Weights of a small transformer language model.
Size: MLP 1024 ReLU, vocabulary 2563, 10.2M parameters.
Architecture: LayerNorm before each block, learned positions, biases, tied embeddings, normalized queries and keys.
Each number is 128 + 24 x the weight over its row's rms, rounded and kept within 0 to 255. Layers, rows and columns count from 0. Numbers have three digits each. The size before them is the row's rms in percent of the matrix's.

# layer 5 MLP up, 1024x256, rms 0.111, rows 806-860, columns 0-255
093:196107137116143129143131110154135147137112097127070120148121114132118147124122139139145078166109158124109126120083099101144121078118124123128174085150132130095116150114151167102107118148102147147135093141091126128168116117153142098140111112113127135150119131109106144133113120131089138116089118152136137115109172120150134161089182138167125104124151141143155125162120092114137093111137157161144142066117145138106162084144140070131085118153147162132086123112080145098124110086129123129125155131105129124094130141186107154146122100116145119114130147148139116152136139148139149121105136133140098125084094139153116106133139165145091169106111137156133106103133111148147153121098157128102133130142124094140141141182111127153136126146168126158050172170090076125112093138141107
103:164174108087099104081122135091144124109093108126167104113073121117144108127138132153108099172147100105160121122110159143128127101126096163120166123126106142152108145112112089105150109107126113086121136124123135166138109090116147136170118128165092108138148128116110167101157141105120129131154148151106123096103113158099174113101162163161143118136118112142115158155146132141171152137171139136095137158089143136169138138149143138113141159122108092109078088147136145157144127086128106143118149113125155166144118103125154123129130091112066102144111106123047102156104157152140152112180143125112121149156137144088142143168130130133106138133126079123147119134176115178112172103108181122131121145148148102119147132132133177117147134105122113135141137155119125116126099119120163
106:183133110126152137098128108156152121070099141125147126075109136113120071101141104133122150110138114150111178160079130142150140137131132101092163133154163184106138154114125112107119096120143187139099141125129120103129128134185170145184118166140123132135112109115103144118122199086147115128134120144136132104116117163099118133113146129126121131109153110113146129171100120118134143115089099104151111172095135108137143124124133163142110147131153134105121158113107120091090146109083111154132133139122091139136114118129141159095145131147111111116104134119146069127154131147161123143150120080118150121117128170093129161145112159150147175166112157116144156124141081107112134165125078100127126106125130106096079148098094090139106110140171146095147161135113160084122109141121136
105:150123134150121129102142106167144165161115139158095078132133153137137126093090104150137139092119094137128135135144126151140130078103111102169118171132126177115113111133117150148139120096079121155104119120095102154086115118135123109161130143111138125147110145172148081155149117108148087151155149108103129174131133146106128141111130105132154142117104115155157160088117113158151112113138110115084115143121152133080108125104130091157138085166126148082113134103159118122135131138153143103117174122078179137092085103127119096152141102161105123148106141112123153131123098106079139125117145152083107117175111110093123108107141069182126146132101112119130127100109111146125133100136140118149145134183161182135119172134107123137114143137101146141108190140123105128111125159137084
100:170138100118161120163124137185105148124120133104101135132124106129138112094130145145143138158158130164094100098141118149087137127108119131139096136124104152141153167129110103169168133166130087125154128123134153109093109179132149166119138146141118139166172136113161149132150134109110138147085151122134144159099127161118110124124098125134100150107117131118167119133120137110112119120077107108093129140134187123126129165117085145140062102125124145115131130130097099131091117117119143164116081114136124155154114063126152112133127163129110150127096093152180083133145170116161113143110120145136146117106154113103140131110141104123144120127129106160103149148128120202129160137082111129126156136118123145150137124137132125110146113125164098058063094100061118124132116139165087
094:091086115094120189132083129113145160126130114156115171127080148139131162094145108099150114126153147120114139133078169111119097114132099152092122136094099158136147183133164106113140119148099180131136105130086090132135148110161140117171092092149083112154151107137084145119128144144132139099135132122151143094128142116098107150120060128157090129135138141128140133179146125124134128146115129105109121123107104125063108121109128161148094142137103135132113104182112148113132129100163090129156132079126145118097134132117127121114138084134092116150145128126115112125150148114143144154128172171109112112158119197170141102129173127140189110112104149148159114152149092120141096103168097127146135129154113143128135129113123125164154155105163134108131120096123099110130115146121128
092:124170126117115137128094147119078143127126144120135140156119117104149133105148111155119116173170150108092171159101128134196120170128161085118156127118154133120151147088102098129104137120136114118124158117160160148135119119120088145128163102146107151158134129172149154095117119146097118110118152123120123093147129129145123116118154099118147145142193153115120152109101076139148117149122150172111104181116132113162170111137154142108147113099145148160097157088123129100131144098140159110105120121148151084147103111138126122100151138183127167104137128103117091117139113103078135098162112137136138104131136094149129081121137159106133080119146121136124137125112108099143082095144115126161114108142120161199151105113113126038133125168109103109108110140140152133139122101116116
100:101124135111114164151130154164114165131161156159156105158143124161114131115138137099131135123125092142168122111109134168121138110150151172115136068090121118115117131143099120062122141113117086145123088128122114093129106131122127131131104125110151114131130088121141086155110149123165125128132117142098113121100109177127119132133152158164148130104159103114108158117121140119124089137167159143175149151106122122164167104146140112138097107166132151116103151122128151136133102142151137104105102108135127083112137089111158115168125122110066100097125132112173160125137186104131106186144176135131141135154152119163139153097167136146098105070108102174143111130150118124086088089126129152166112160136125137126105091109110146123126067111151111106174113128140132142136143101131081
103:148101119157099138131117154112102117151141173161107088118092135153104143124130147151131098148112160090131096125118166129116164173135108111091119124109093137135121132137100144144129113154103152098099184134155152137059148133103125141104147125158108134088166112113151158128134086108126101128138160106120120128168122144103127122086165135136083092085125135127129123101124144145083122136160140137123111114140158148118119136114106096155130106101127125137146071162058158080123167124163091131193096110157178164131123110147134160097135116130101098151135146191115176147123102099142160144117150101142152109144087153128131141126142099126148129116161151136119152125138112114099112164142159142122108100095080130127131153127138133130142119088147152136150158137146092166138129130099129
097:108133115138141140151108133121112133082097107146127202134142097108120149159103113140148114139098169195141120112116146147118131139138146137102146082096122134151099125131111139141125139150100081108185131125144092117111139116104087191116134070117116093133147098138085101131124138134125134097178128110132120112132165127131091118116115156117066105113102109139155124116161153122116137111138138146167122165159114159092105120128140131120112108066124148118128122145091142119113140066102117156144115113149109131137168152158151121111156147078150141140096145144118190162137142133181136157141157130128135132156105134129177101069121133102124090108136145105138142135122122096144123116092099114140143098155118144110123149165134134124093171143137139131151161123118152132158131120182092
097:126126105089114116161126100151125133127167135166140120134189143108111135164183129122131135152125101138083078139155102141100140113060141100088152070126145118113145114135139114087102131129131123143121157120105148107153146110138100147132133110100118170117133092138105140147103143138143083126076135100137035131124120115107108148163160156095104131133142148148168119118073170149102134116143130152108103158168154145124148108141125109096106156129129137124120146167170120070111105162147112101125144119185129125127131106101136131088138159135123111118142099125152111147143132105117107091111169117148100126128188100107090153109140137144125120162118139140107153105127119150106100152146164149120118113092163127151122108153114125131087149118118170110110151158118132143111175129137144
094:175129138126166115155137155138168117134124130132179097137105130114126148155118144152151152137128120111108091150119134146124136152109126121125142142132098130157106089123113115160137080157121127181112149131142129135124147127124103116153126129123116118123163100160147158129145106159159145152149122132119167125088167114122145160082126133144072116164094086113099097152115193120112173166082120159124138122142127119106089140105170112144140103158111124105119140164122136123133141144089149144124175083131108135102100124103112129145150164139129115119152129129133145154145185114160095163157186104168111139119072121128113093111165121152131111128095100103092128139107093139091130123109121149093097140121102153156166088123123117085119160171097089125096164138175140170116131130159127
095:149140109147160146146126172095110101090084137101126115126133173141145144094132148104124126120138149121138153127144188123154150116102135120117133161155196128097123127137136076120134122136111125114164102115086160119119154100121102161108128152121135113092135135157127082095143127143139109129117132147147155131112168124108118182128137115116117078088117088135142102138117170107142134129070108175126114145170158150117129113154140174166103143134110102137117129128124161102090195132089108125117135145137137164077093121162153142137139094113104110137180129081150105157122125116112131110119128097109075141106150115089095170120146146150161129142125145106143119155160124114122145091093119112110102105091122123134156144158114133096167144115108121108149112122181158106084150099125114
092:151104153143125114108102120152140124151135116169108122156073131144142157095148115112125133121116135096158149153094153132144100101115087103121144145137123079096146140133132129096140116137145192150087142145111133158106181161142145103112154125109165092095108165089155094153141183128106126099117113126129125121150126115148137105127116107091071158097154113119127134127120083097123173155110175110113141182127170110093180090094112120149092114160112147146125086120127151143102100076162155137119117143132135095119090181115123104095130115113121130133166141118141124123202109111151137124117120092122143123095126105099114140143111104112133151101128146127130121147177113106113162151128173106132148101109134127090125173168082146139121097133126103126121125129150131133118132120155116
108:085151092091105077114146129108116109144129150104114090147119162091163135109090107145114122165151159095131120124102140118155129114084155120103141151119104127168146123149112178090114144145135139116084129132113152107121118158138117154085153149128169147115118157082134142123150132170136129148113132104129104098102127128155123084121169152122118120118172111133132121097121120130103136102125122126115122156109122162152166146114196151127104119132100113151132165142114124130089141108159153123084134106064104130118161157116168131151116179117106100154082169160085084127126144133105153123101117123143197103126119100146139167149143117128135156103056144133135150160116145164108098104095150108155141144114117139147137133155130095139158156108098125178138117100125118136140136102137121
103:126109161118142153123125094107107091163116135158119086071150156128078139154126117129175123110139156117121144150116122144148087112129132091141110133108104162150097133109130124121131110144166108135138182106148157118116126088159149121086156135136084134122156102137143107107172105125125131112113122175107151156124104098138130082117152177151153134105106109153079144191149158108118175108118128085119129153131111121166120135100202100176140142138155111157166122163107146123116163126130105129153109147148123159133168118146143153087143172157143125096116141149126057159102151118147073172124129155106118163129126124145138103160154144104113129121174121114122139137130132148097117097168162136113107134129134099110155140131143129119120134115122159142138127084113127123134103157157102
099:131111122106137126124123117168157095156128157116141108116161097077109116086163090132127129139103143070095119138094133120146112123150127125133171125131130109118103135140091107120122137141142173118126138140100067129148130128140146117096105128068124098159140106149146108111125159139114129133109174105087108121116135152151159141137182156092129144129131125144146159117110168130160088128056066126108120128084146135149128114127142169147121161163114154153163167110093118135133116145144134134098138147152151093137122140107153141127143113182193117119145076121146172174139138098145165075129157106146130126146109149115139102137130135117128125101138154080161149104096147097114164119130140136119102148124135090140141138104133121101143133129115105132158123091141168112192129161159128
096:129147129116126128143111175159177132122125083119111129100162110145114150136143138109127125133132148131143105158073144172084153151120161131132144124113093159114143112096112126127117107092076114148098157091108131112125134129118122154117119090124137117102140172142116099139149108103162164102067178124129160081096083124169104133147111131129156107142101110130134145138154100103171137169145097141113109101164112147137177089126124143160101168154137129132137107140069118132107140172130132116140108111098134094080115124169111157140135118071135105168177102127152120105148076137126160101167109124128118125157140120097132124142129132111144114128168154113134116148160150124125151161148128091133074129122132145107091114091118124085167173145132106126157106141146117110153111109139096
107:137113132130135162135145106164121131103105172116139136105074160113136147138131169124096162145132158136122169149137152162117141110100093121128128124130108140135110129136117120145136102142112131086119112140070147115174114135079190148122145081125152109112124159158129135155073129121108099145108115151127099085125090147140146115150146141163150105126141106147128116117139139128086117133168146119112128114115107125127087134090114166144153119136113101174182101080149073118104125109162125114160155123194144104144109125130105108130137117129153139210089104135141152107102096145143133100140146118147151134114156100117098138120140127124135166102116161125142058111171096155125121101128091122110130150098088132088161123127144167163171144132134119148155119084134163127132136132102118
103:154100098175108153167142105128152097112140126065173139156132098177130141140187116107097093147105151125115113141133089135162103072145128113077127132116144097130142112115150120130135104119129099194118116155137101141162154119144128134135131119136065107121146121132116166149108149148123137118115125140118124110129153124127094117087120108136101166153146132104077126154098115108139170107120158144120100140130151133107132133132130131156120138145107110142186131174129108156116116095166100136150116107152121136143140137116140108129150120158140109142165116195115130158111089173149103083139162090131107109110117106126122085150156139125160111113125149088117150141098129098117113110102103126151128098130172100091109129119112108159111083126102138188097133129131198122094135125135149
108:139162141181138154106118144120133113138155132151110110120144137154113131081081145167148142155162145127136075087120120152101120107109118137131127141120076125092157126120143128108112114126118112080145138147125106152124104157129144142146113106084136140124102134123149121129133115204137108119119120112133152123090135130131204121154142157111110111170125112122123138132095109141141085136144121153130123108083078092118129132123143135083132142113146169151158109145142166122136137105127214090092140109137097151102155133108127116124100133166144149135077173159115139149123135078100121160138124141123135150090083084126165114127131116116073100128166135116148096132102153066108120160112103117134133148131141116136072103098152089116118128126102121135104133113166119127099152082132135
106:131090138139121168111142109168138148114128128134122140105107131159116166154083116155135159098121143106136125155120146170091162086141146092111148148173111143118119106126090145166139130130127158125151148120105122127117151121094148125124116156150122132128147119112157115105115114116102094158141156195141098129103140124143125148151148136122129149138110165154154118143121166115109152126123120132137159147142124131082096132172142105140107114081091164078098120086101100124137157146158146121151142147126132110144194142079177148051168107116141085082096102092127109094143149070119147130093157137099134112151138139119131128123112123132111144096122134138146142138124084119088146130130119146121041159114137137148136099114079155166140121136126114143121144151132137065135141142128135
099:126112149142106093131138138061116136105127110128152112117120158137138131109135144132118127156122123120117143140128154122125098158066111125128138148122132109154133147160121130153136151113141132148141094134160210120068121130166100122144132100107110174107147125126128124127184130130080105123165118196108127112106130175112160135170173112124109118082120154124130126117168105139167131115152125106127156124100054139098128157143156111097116146113150160093123132166127118108155125107144125155144117123152105170093175121126143154147116123113128122102124133127196120116127111131170145148131144133148162123107120120178117135139110150106102156116161116160141144158133128136144113091092095128082131126097144177130124097141146180098132138086132083126083178151128142132135150166145138
098:142101103174125135118125098079120095159155124109083118138084175113135137145108116133113119169093099124133129171101143110095152115134131093135100134105120123099157137162136133164095103080165156129116123131096165129124136139138098158140116172129141130164121130099138149149110123180115114096197106106150125154150107106177173110168188167118143113150132142134118175119123111132121092091176130140147143111146127126130140131096151164079121151128189137121125107103132125131114119141141149110127079158121109148107114119143145113135112152134138090156128092107132141134085142142138175130117110120099100104102108119179088139117131105130101148124167128114092100082148131125163127114121111157138110139114129133133095136174149126111178148121084107104101147140129150115163135089153147
105:160155148152140102125158135109140115121157107131122143143158134099152145123117145177128136112122140104123114123136119164156091069126121127142123161153125123117125135106102105121163120146163100118117174107120132099163166126140139156121120138090118163148102098176086121112135172107133097142131154116116088104126155163145094135142115119114175127153119133174121135137123146120089145114145077188135150166099130133179082126144113130135073166104136123128113128173117088161132144108108105077143172133150125131127149135106159157138158095106128122152157078125151148135079093126148120138163156110149139087154121153129142134100141107138153149136114128101130151120130107131112106110129092135171136122110100117107183130131157135121172194167129156129111116097172151077136092137109136
094:088122098142133130137100099138103143112132118151126154115115126144107181140126111168133128144115173103160095150175136108131113128158131114184130136098132135143125134107151155101087166115162164159148136112111154161161142103099133112171125103136130102158138093123144129158118131174122107133144144096166155139112161129149090119133134131104174133098115132119125139110140114146118169150151100122158125128173118151138123131106122105104098117135180142089136182102121133145105144120108116110137129102126086138098098120101078066136141087123132075155087157139151136083163127118111091183151140134129158107118109114123154095115167107118125134117120150120144156144149123138069103119120147141083117106123151129122080153134075159081130132122134081146102148115122163120148149124143075
102:092123176096111105138117074116122125134146127137118110127079178100162120116107143104131164091134113108121088085128108127151165137132105126076123108152124100140131140149118143129115148072129158132108142153125156116123126138137175106140089142147105141157160125085115104168134124123147129122141117116147114120103150183113091130094119115125179147146145091136132106111117108131090070179142168094126110128134115162138117125179168120151123159075102130090155077141131090158125151162177137122100164147158120133129140057164124155159159122137135108124125149106119059134145120113110120133140103111130134114104104152096139131142136103127120118129121070145161156148133138165161127118135144115113144125109111151162164136121142145115123135126141081193128122123119148152127134116121129
108:095111176155111169111163118138120140143132169153129141118142119141110146150121110166109146098154104119079154110154097123086122125090126119158151115158138110136142146126131119155115135133083118146146141089072166107097110178111131157138132127215132132169120120111120143136122139123099131087141106102143149124142138105138093081142107116127153163089125095118095146144131144169114079174135121152115132128081104160126131122118139115094090139085121142125163132149114148140131157134155139130118089131133144106100126161087141185100116184139124139154089138107138126147115119159146142121135141176116149127141159100079119122152110131121142138083116146146167117144098101129093117144095130076148103111119142114127082125114120173147086106093154126134120128153140120156162154152163143
101:169121116137161114144100133146139150164123139128117096117155137117149114079150127168104102138116139152155140126098133122108117133114145126161078106104121145160117142129169108170114160142117126105086149136104061135146122119135160117143120154102128092122106108111101113104166103137119145147085163088080147131123133158171148154159100168170168161150107113107080135147168116131149107142142088102161136134137139119165123106128131121126101125116102114120129139173148119192134156097134184138105133182104123158127113109114138088110127141139123132167122137085084083112113109139125098119125137152083131125135121105138114079156130105133107090150172114120110117134116078140099133093126097139126118109128154109120176139137110139068120153107102168117128147120136107124176116140143168
097:119113132138109124143173086093133120136138176150130116091154116126115119154111127080154149113086125118122156110131122153132145109106080142147153140127110107098127130167167155149123128124127131157128108132145099140143092139090104127119103088126157065141191163078119149139160125108112115125124123136062150165108137156119130093166125146160162109131121128118129137135119131125134118107091127157123139129112094159140105154104145152108147078167138116114099154158095172095142170124103128126127152158180119141126135127097136130152114151091144107139102133132133152139130145133119140160149156119094131158121191166117108161135108151114116114132152164097149106154148128145101124164099086082174137124180126135132070098149112107087162120155138143120158099147141096123112116142087158
101:141123127118125110134112111161126122120094092111135129153124149119108162136122115124144187135122143130144105125089112094164132105153114114149169098130145132136124144171164158123135132172157149163131146113103126110150149156093138136135130133115139150122105141176119105121140118153176086133156117161097130138093089158118119165184102115134100129168160094139118097145153120101094152133132147120103120142150108125144139116107120131107103083096104182107097153051194121108123156096112099109093135137124136113120160163091139168151076121090128132158155163150147114142144112104093119132136130159125106091145128163145163112146100143141110136131147128087103135138125115066112140136154134118103110138186116123125138126150121162125108104111114161118159099158074189130123130154113108
096:147089112097117106130128090134158107078110147139161161140127131121101098090094116151126145150145178113145101156070123122098163143131097111133129154156179105118139125114121180160117102138107107153120134179106130117111130145134133155136116100170156091121150145123133129127110163127135129132085140099087195135130125158106118124144094144152154168131135116146099126132155108094124129146142123148128158152151146129151164114124134118113096135137094128111130135124084171147142163121106099098132149169152149135128126122124103111151137116140116099135113070144106185162096093108151166155139119207118132119125112144125131168125132135110162133078137166139135114125149093093132147129109147092099168168148116112091078123133142120111161140144098173120123140107143129122097103091095150
098:086111145139126084141136122152134147116109159154118113099160143150114127087097119098163121128109132148139128128136091155146151138126089155119141148115099118133152163141143052118133131157099141120079081113144118151141123110131110136145131154146114095146122111116117166125099104162121141125158136129099099097154130172128138098114134151158124137098141119108149100088106101130111161123157105112137130130146125096119119098145124109077183168130113164081154166115106145107168103134140151144115063099124169114124125118165137122167124129146141104142161114153142128113112140102100171121117143174152157135153149175129140149115134140129141115125093089104146162158085146141077033164137119087119153125094120099171132112126102115146125130113130161123128113141114079144103137110130147
098:146159120077118163142116127117096109110077109124123141110131142132107123136138084097114156090116173070173139186146101167147111118139154119119123154109118137135119113150164137094119129120105139093145101151092116099145119143165111161132145158122103157172089169129147127108129139105149161124129123113107154158129145132165184123137124126130129176126146123109105117144147098107109103111115123122133128149109070160081092147155113132149126120108136120083142140150172156107125165089094121143130138165129161160109118129108111130143146162129118149147155113102131152110065073137104108107144139124153141110124121145104150137171106134105094115144160150140164117096150173105105120135123148164142110169094179121124142135119127169113093118081088164155127144112149148128123119170136107
091:104148112137120130140145120140128115126161130121118126120137107138135128125134142140119178123092162098120174117133127144140099122099112128120145087166105127131139148151137121050143140139117136143133134068095154124123106119096127168167139202148146090112121126153128147092170169127096093100161146123138160063147138138116127109124116147111095107113119143197103126130120127141159108122170159129151131097116093113118111181147101172135133141151166073128104131136148086114137118097146152153119150122142110151151135104098101143126146114061115189140123148119159124128134077085097137149128118110105146160142155150087161111131167143117176149122110130139166147116104101083135122136111128117143116138153166132124187148147113114135137095101145093148146136122128103119140124146153123
103:125156172168123133114110158133150106198131120145100097099117144110129124136097113114140117115146153119106141117145154142151135106102134132113136173110121107154138102107095110101118113112152134137140127127122114128094131161111138105102109121099081120109114149094144150112120129116140099095141123140133108112100140136103102180135153155106119160121101124112145124102154074123131057102111091188130127138099149152157137104153102149154116160106124131105107135153144124101105150108144138223099147149129132089134116081134138123110126120118109117149115102150125118069173096115110116145135161149095184131114149157156124122135130165156077147141103138140138147114139096138139130096181160125130096111126111115126122150141182178085134123107133130080122083113141127151079150162142139
105:133153137139095122105126126059099094125147134129146164155130128119109150132156116116117119107126145129130108117117105124168108144122123127094125108157130169115097145116114121105117088122109087118109118117161149110078129111138158126118178104125099127116123162152143140110100154155068138141135145126147162121117139116108155117124125116101142166117153108110118130170142152091136097104152127137160091168142132134138109120105177115072163101162143099139111128138143080138149117107135117142170123144133095092181126100075132137119154084140114115111116117130160107178140135121172174095165111125157140135173157156099118155122136156112124172126178120124139132115087101135109188124132144151125122141155089083135142105116119175135168106124166162156131141141171130074097133126103158
108:100116147120163129112111125120083100139119158129117145181122093159170096146137113173141178175094110112147129106163157138149149129117115127124132149130094154109112156118161107107127155123127158092139103110183181131117112158139115157128128138105127114140179160137154123153134161083095171100175106173095160125112133094153100128150147108146099144157132153104144145154124157095105167135137113107129106129132093154145108139109111120109166151169097089149145104144153143128165141160120130137104100117167101151120101094172132103096180129128137135155117114104113135112112148134180177120151156124118129101150111138124109124115105134133133141142134108118112113102094111096135101194139121112152126122113143144115136116150110135128162098144075171152072131145107144114159111145122096
100:088121090128157109171133124122190077100127146112146132075124124140124077140103131130129089123128155121129129120128140149146166155122167104116110114120101159107138119092157142130125143155120159108160132099136129147158069174120096126137135112124143170170137164114150104102099126105143150154144126145076086107103115148109145110110106124161157122131176120132085143141114124122139125073120108118093132119109093149099116113058152148133130156129109147151131100145161120101134103136140100151170131155123127118119150137142090143143125108073128116150074103126126151130125181130128126084136151133142166170145138127097129120168111122124100149091117136097121104139090123151142148144161153185148139143094157132129179116101075142146139116112111147142148144117155167179124125137126146
096:108146165153132120104089122161119099182159136152141118144187110096152131101100126158132130094125138101119083172151156108119095116114136141115138124124107089122117164131113130072153167144134118127108105118087117164119072136185097083117120098129138142118101129137140129127126173108149102174107133162140143168165128142131093136088143130084112141092177154112124101127110130125148167116103148082112128097105122147153120156098097142122125122111138076120162144130175158133162112099139155153146105098159125123118088150136157105101132169148139111128129124123154148110109134104135151146150107104132122084150152182131109141126139100098121112142119168094128088149121116107099176121155089172123102130113137091120141108121110127124124143156179126116141148108125083118144105114134108
097:151134094164140156137138129136102118137128140157147114119128116081084163083152114146165167076149081142137138106107149144100160121097131126159098140083101119139114116081138149141114122126126128152148168155098131156150085143112149118105166135109131145119159099111148111131116145110176139102166124140139092132116080133149154143093136123140099125122140145127161113091102117124069121144107141118180167147124134159157108140131108134153143100129127106156115109163136153177116058089154109134066125156161149129120163097142091132062123097124104124113136156121120144142153102104138137100127120129136132128115089140098080148124156102089152139115113157131098101158159129184157135107089109135138100118123115131107163115106103150131126126147149138152090110082133134136144121163128134
096:171086088174139118133072107191115148121150147113148150123126120172134101123113151133163117106078178150138149096093123125119141124161130116115139143117112108130116179134074123156114135099090142144148169115131139100126107156114170142160098143144129124084115119137126153155161142135133130138129139116092103123138115153114116158153123114132121153135098123135104145099130138118168156126137166096118130119143139101131097145175101125144150109129122156142180100129095126072117110114135121141170124125090131155103138154108116099117142141100137130079117140148146105188123162125133145144121088120145120102094144133125130170124183165090153099098144097088167110121090100149121152153085091141112109109122153139141101120109175129110156183157124107168098097131137131108161128127114145
101:106078084102132143152116105157123095119098118143143133091149134116152140150136179149123124154091119094168193103126084161158161105139105116112089094077165140114109120085098165141154118151147074138102138157140134114129134121140135173112143088120149123165128151157133109125111121164127107124100111095110129144148153125106138091106118123208087127105159115116163130118124089117134125162102117127091079130174088118128181123100105176123134133134131121094097154101156155116130124130148091107109123118105130088150104174187116078102132125159156107092156146150129140153132127132112117115093140124132107132154152110127101150105139131114111136135176119156130124123081120128101151115110143130130119133131109141112139150108144122172131120170118137119129146125113126140098153172132142
098:140143154120140091130128121179158140145135131151147150175109099116130118111136131159147140166135121090129131121089082132134138104142109105156118141180108160154135134127122120146137102135125129111131123102141168124139116107131114079143133137148131088135188166162123123142151094144126091142146122139150148102112115114148124141128115098149130162151109119071098167164088164122146106157152078131131125105154180120130126131155152117110088093143129144129116120133138111103121127145149156091172179114108109175052117177111111130165115111115136139107118132131137112146102160127134117105127139138104135110071148129100137134124156118126121139143152121093138124102131108117188152103080116104132111133098154134112067122113135141108086084081154144183101129135163094094101133164161109
099:162132104121163168120142137121142112134133147119100122111130135130118183141151123114202168177108139123095123153168117132109126130118121135113143140128160142130143106162179087132111101126126127135128107149127091123131135092100116127126106151191160131137122107100135100140142131158086166099141142123146141106099136143144085146118154143146147135169123154119102149133096143089098123096128075149139110092127131157114110148128140131139096157199143108111070102117091099115143094161097101126133114143094109124122122105114128132119156117130158056144107145123112121129121137097084118138127152158174120084102096139116178166123143117145163109115136141118099129150122145161130142115125103170079147084143141143130132156101145103089093177164106124130092125107131102149143134162124162
106:071134140162110094134100158124158082161105139060144118122121163120146141149114120128145137136128101129091081107093113165165109173112158147140151157121120086095107129157169131120140150101159104138104110120153094098109106106175131126099184166137147129129168164152087144117137154100135156163177130145098143172135139133149121159096162142119147135109170111138109070139102132132134115092114139087120119177121098153137145116107155118118145161132107144128154171079146090130118130147152102124082112136146131102111117124098139126108138141148145131127168123121124159154114131126126133131139131157115150130076182104107100147128126137146184120113121156161139115131133149135137122157104151120100100087101120116145139181133144107138107111135150127081117133118131154141109093096111141
095:154200179167127128106128126122125124102112125125134118161140102114084104143159124133135138148111131161142126106110104131123108100090121119082176141131120093147144139160129150130131126136146132120110118150092195117136102126140139156125176128130123169150133116135138127151132104133150158141104110154147127132111153147136172163090132152153130122147134123102106107090131140111111150163117135129132149109146122153181098117139121150112126109134133122143081132162125103114099126148153142121136093121098161097143122090101044138141125103138122162122170111129124136116131170109100110110141139155120159159146157166083102184113067154100136121111101099125130132084133090129165145108127152079092108190156136138130101135106107098146057106129104132152075118105135122125136098119136139
098:115092160106136159153116143131165145111132127138082152148094129119147155134130160178161130156133127142158155163144156126138137142130118104148089144127136171110156169103142081134147071135124086138146144151136111131122153144170130132087123102140150172147119122123134113111166154135135122141111134119106111116127136117157138143144112098136185139095114142135121118093110122108093109163110131126128128098139184076136100129135140120149080079155142110108081096140134084132148133138141093059098155157152102125097153122120076119099135103140120135144146110169100085128072146157133091155147119108106107082122122120088152130151186101124121121134092115114137127123144134132168117099116115099139074136134137126147180161150165153114088149104122131109118139090115090138127126123151123
099:120157093121140159155126121137095151169140118127112131137109132109151113157129109113127141121138118154171104104147134128121112079111115154177161184178143115076109103115093128115120158117093091118158138119128119093130121107094159106139136171140132097132135146170170128119139190145139138129139141128108100145103128111113117166127160156124148150140133083126131126122086147111173170119105136142106107141102131129111147170145139129111155143124066116111102162069136118141133163165123117111146118096111119135112127168129118130099133148070157150113125142131134078133161149156070136082126138170113122096058154171138091145119115101134127122149156135140093123135135114114116175181119133116120144153137097132147124160161135115121080093114117158116101117139127162113112121147091143
104:120162069142136144117143128107104141092077115137145143110105069155095119128123085183155152133093173158112109129148114174118162144129135095117119152111133119168112125162136122117121122161104132148122122098145131137154117118074104146119166157070116135157114138124137149118135136160155085130108102126094143141124121146159095189094127100105133124074109096119129146140133193145128165112085150156136163136155088115113116114128159119148153102101112135101130118098091121094140113120133130166142136134134158111116098141091166098107129127121066080150130136164140136171157104126124128114128110153123115130159122163133166128148130145139174122105122144122118140117124146153139111141132167106153099130116113138165110085129111139100178095140143114140153126121190130120128115106133178
099:088186115134128150164150092121116179159119136162111162139160136130131145106105114120110136167106136102131165109154066162093145128099124135165099133108108066110136117139147104141098146149147147100112124144099121128117115109102141117141120152136116082134193132164122117165143129124127109149131125136134125146114143123115120172155150126140124122140116110089143151159117105131098107080123150151092166093155172128130121104114124155125129136112141142125185120134077120113100137166113097142104158145124132152123157131082110136109123148166122119148074118097152095143088154145155127167120115148145130110148159136095122136111110141077120127101132127119111168106163134141106136106146127121163121148124166098117108082096101075175148139110091143122171169137116152167110174099122129
095:151138137158129134137131082109135096141171133063093154099140134129134144175131114138103175114137093145105167150163124141122154115101138132155124136105124135101109127110114131122106169103150124180116159155161123113106134150135122117140161160128134148097107136107140097136118149097112095078119086113180188143130131149121116114144164143160116108113151158167120128156134156165138111159119095157142103131166133149123094145165092123100110101117101115108117120145122110149167133130125161095059134109125161116109114145096119093115152129166137144086102121077139182096107128100130109149130124105085125136108102135141145108125075149092132142107134117119116080169112125166110118122122113159177115095205090118139121120107142119111116111115147152128120114112114154118136133103114150
097:154104125149121120144111106104098092128098111096074147144140141097131137127062122098160127106138144114139115129125139112083103127134117110127147103112151112119105134186073120107116121114139134132106085117106130160137103111094159089095157127123149106075160137126137122139090147096122107111139154136108151115101157140160111107138113129099172107130093142111154140120120115101168134150113146144144127133134098181148125116139129163144153092128109130136087103129152129139142121152114139096110135094127105125107148152156106123086122174100115126128167152151134159145131107105158137162109145114117148164110152138108120094166131158134094144181137141079160130169102170138141119135112103163119126073067147085139115107128145089139139175120155131149117194146145116128080154105107166
092:100129171088108116125135128130117196165161107108110141152158150155123164125108121111144119125102123140128084116128122147116162126122077117136132123151119090105108146155145124133140110176143093149081114137146162155147119105109113103155172134133150148153103160137101144100154137125172120130090115142097114167111099103159128123131126145086098108102094146106117147114097146128140170129120163174140155091106127148112095136117108097129162151138114115169125074083123139126124135131114070100138123151121107132151123147168168142133099146098117120108117093164121128091126137138135148151110112159123161128146145162107113123100101160098126127141177169082122140118105091107111110105102142126167062148166096143146111086118148146104142158156151117145129151124079103138104100096104131
100:118151108172131095096145096168174142152116094079146092148123138148121113115077105121132120127109107176142131130171121130132137127111106119116103089143162076099118124145136122143113146148114123113164138097130099119110091122138140158100108133129172143129067138100106143173145110105148113119136121158104116149123149109135145103141125112105097155117178126147151110142112142115113100155195141106118115125151099149095162155099133177157152117118151073187114095114134117101113114123132144115116139101123139142195103137146113166149105115136128156149143154124084176164126191129125100164121115140109112115109113137130129145144096119148070139172165149103157142151108157117149121131122130156144091122115164134126099104130109107086125119181108149133161132136115143128109088134125133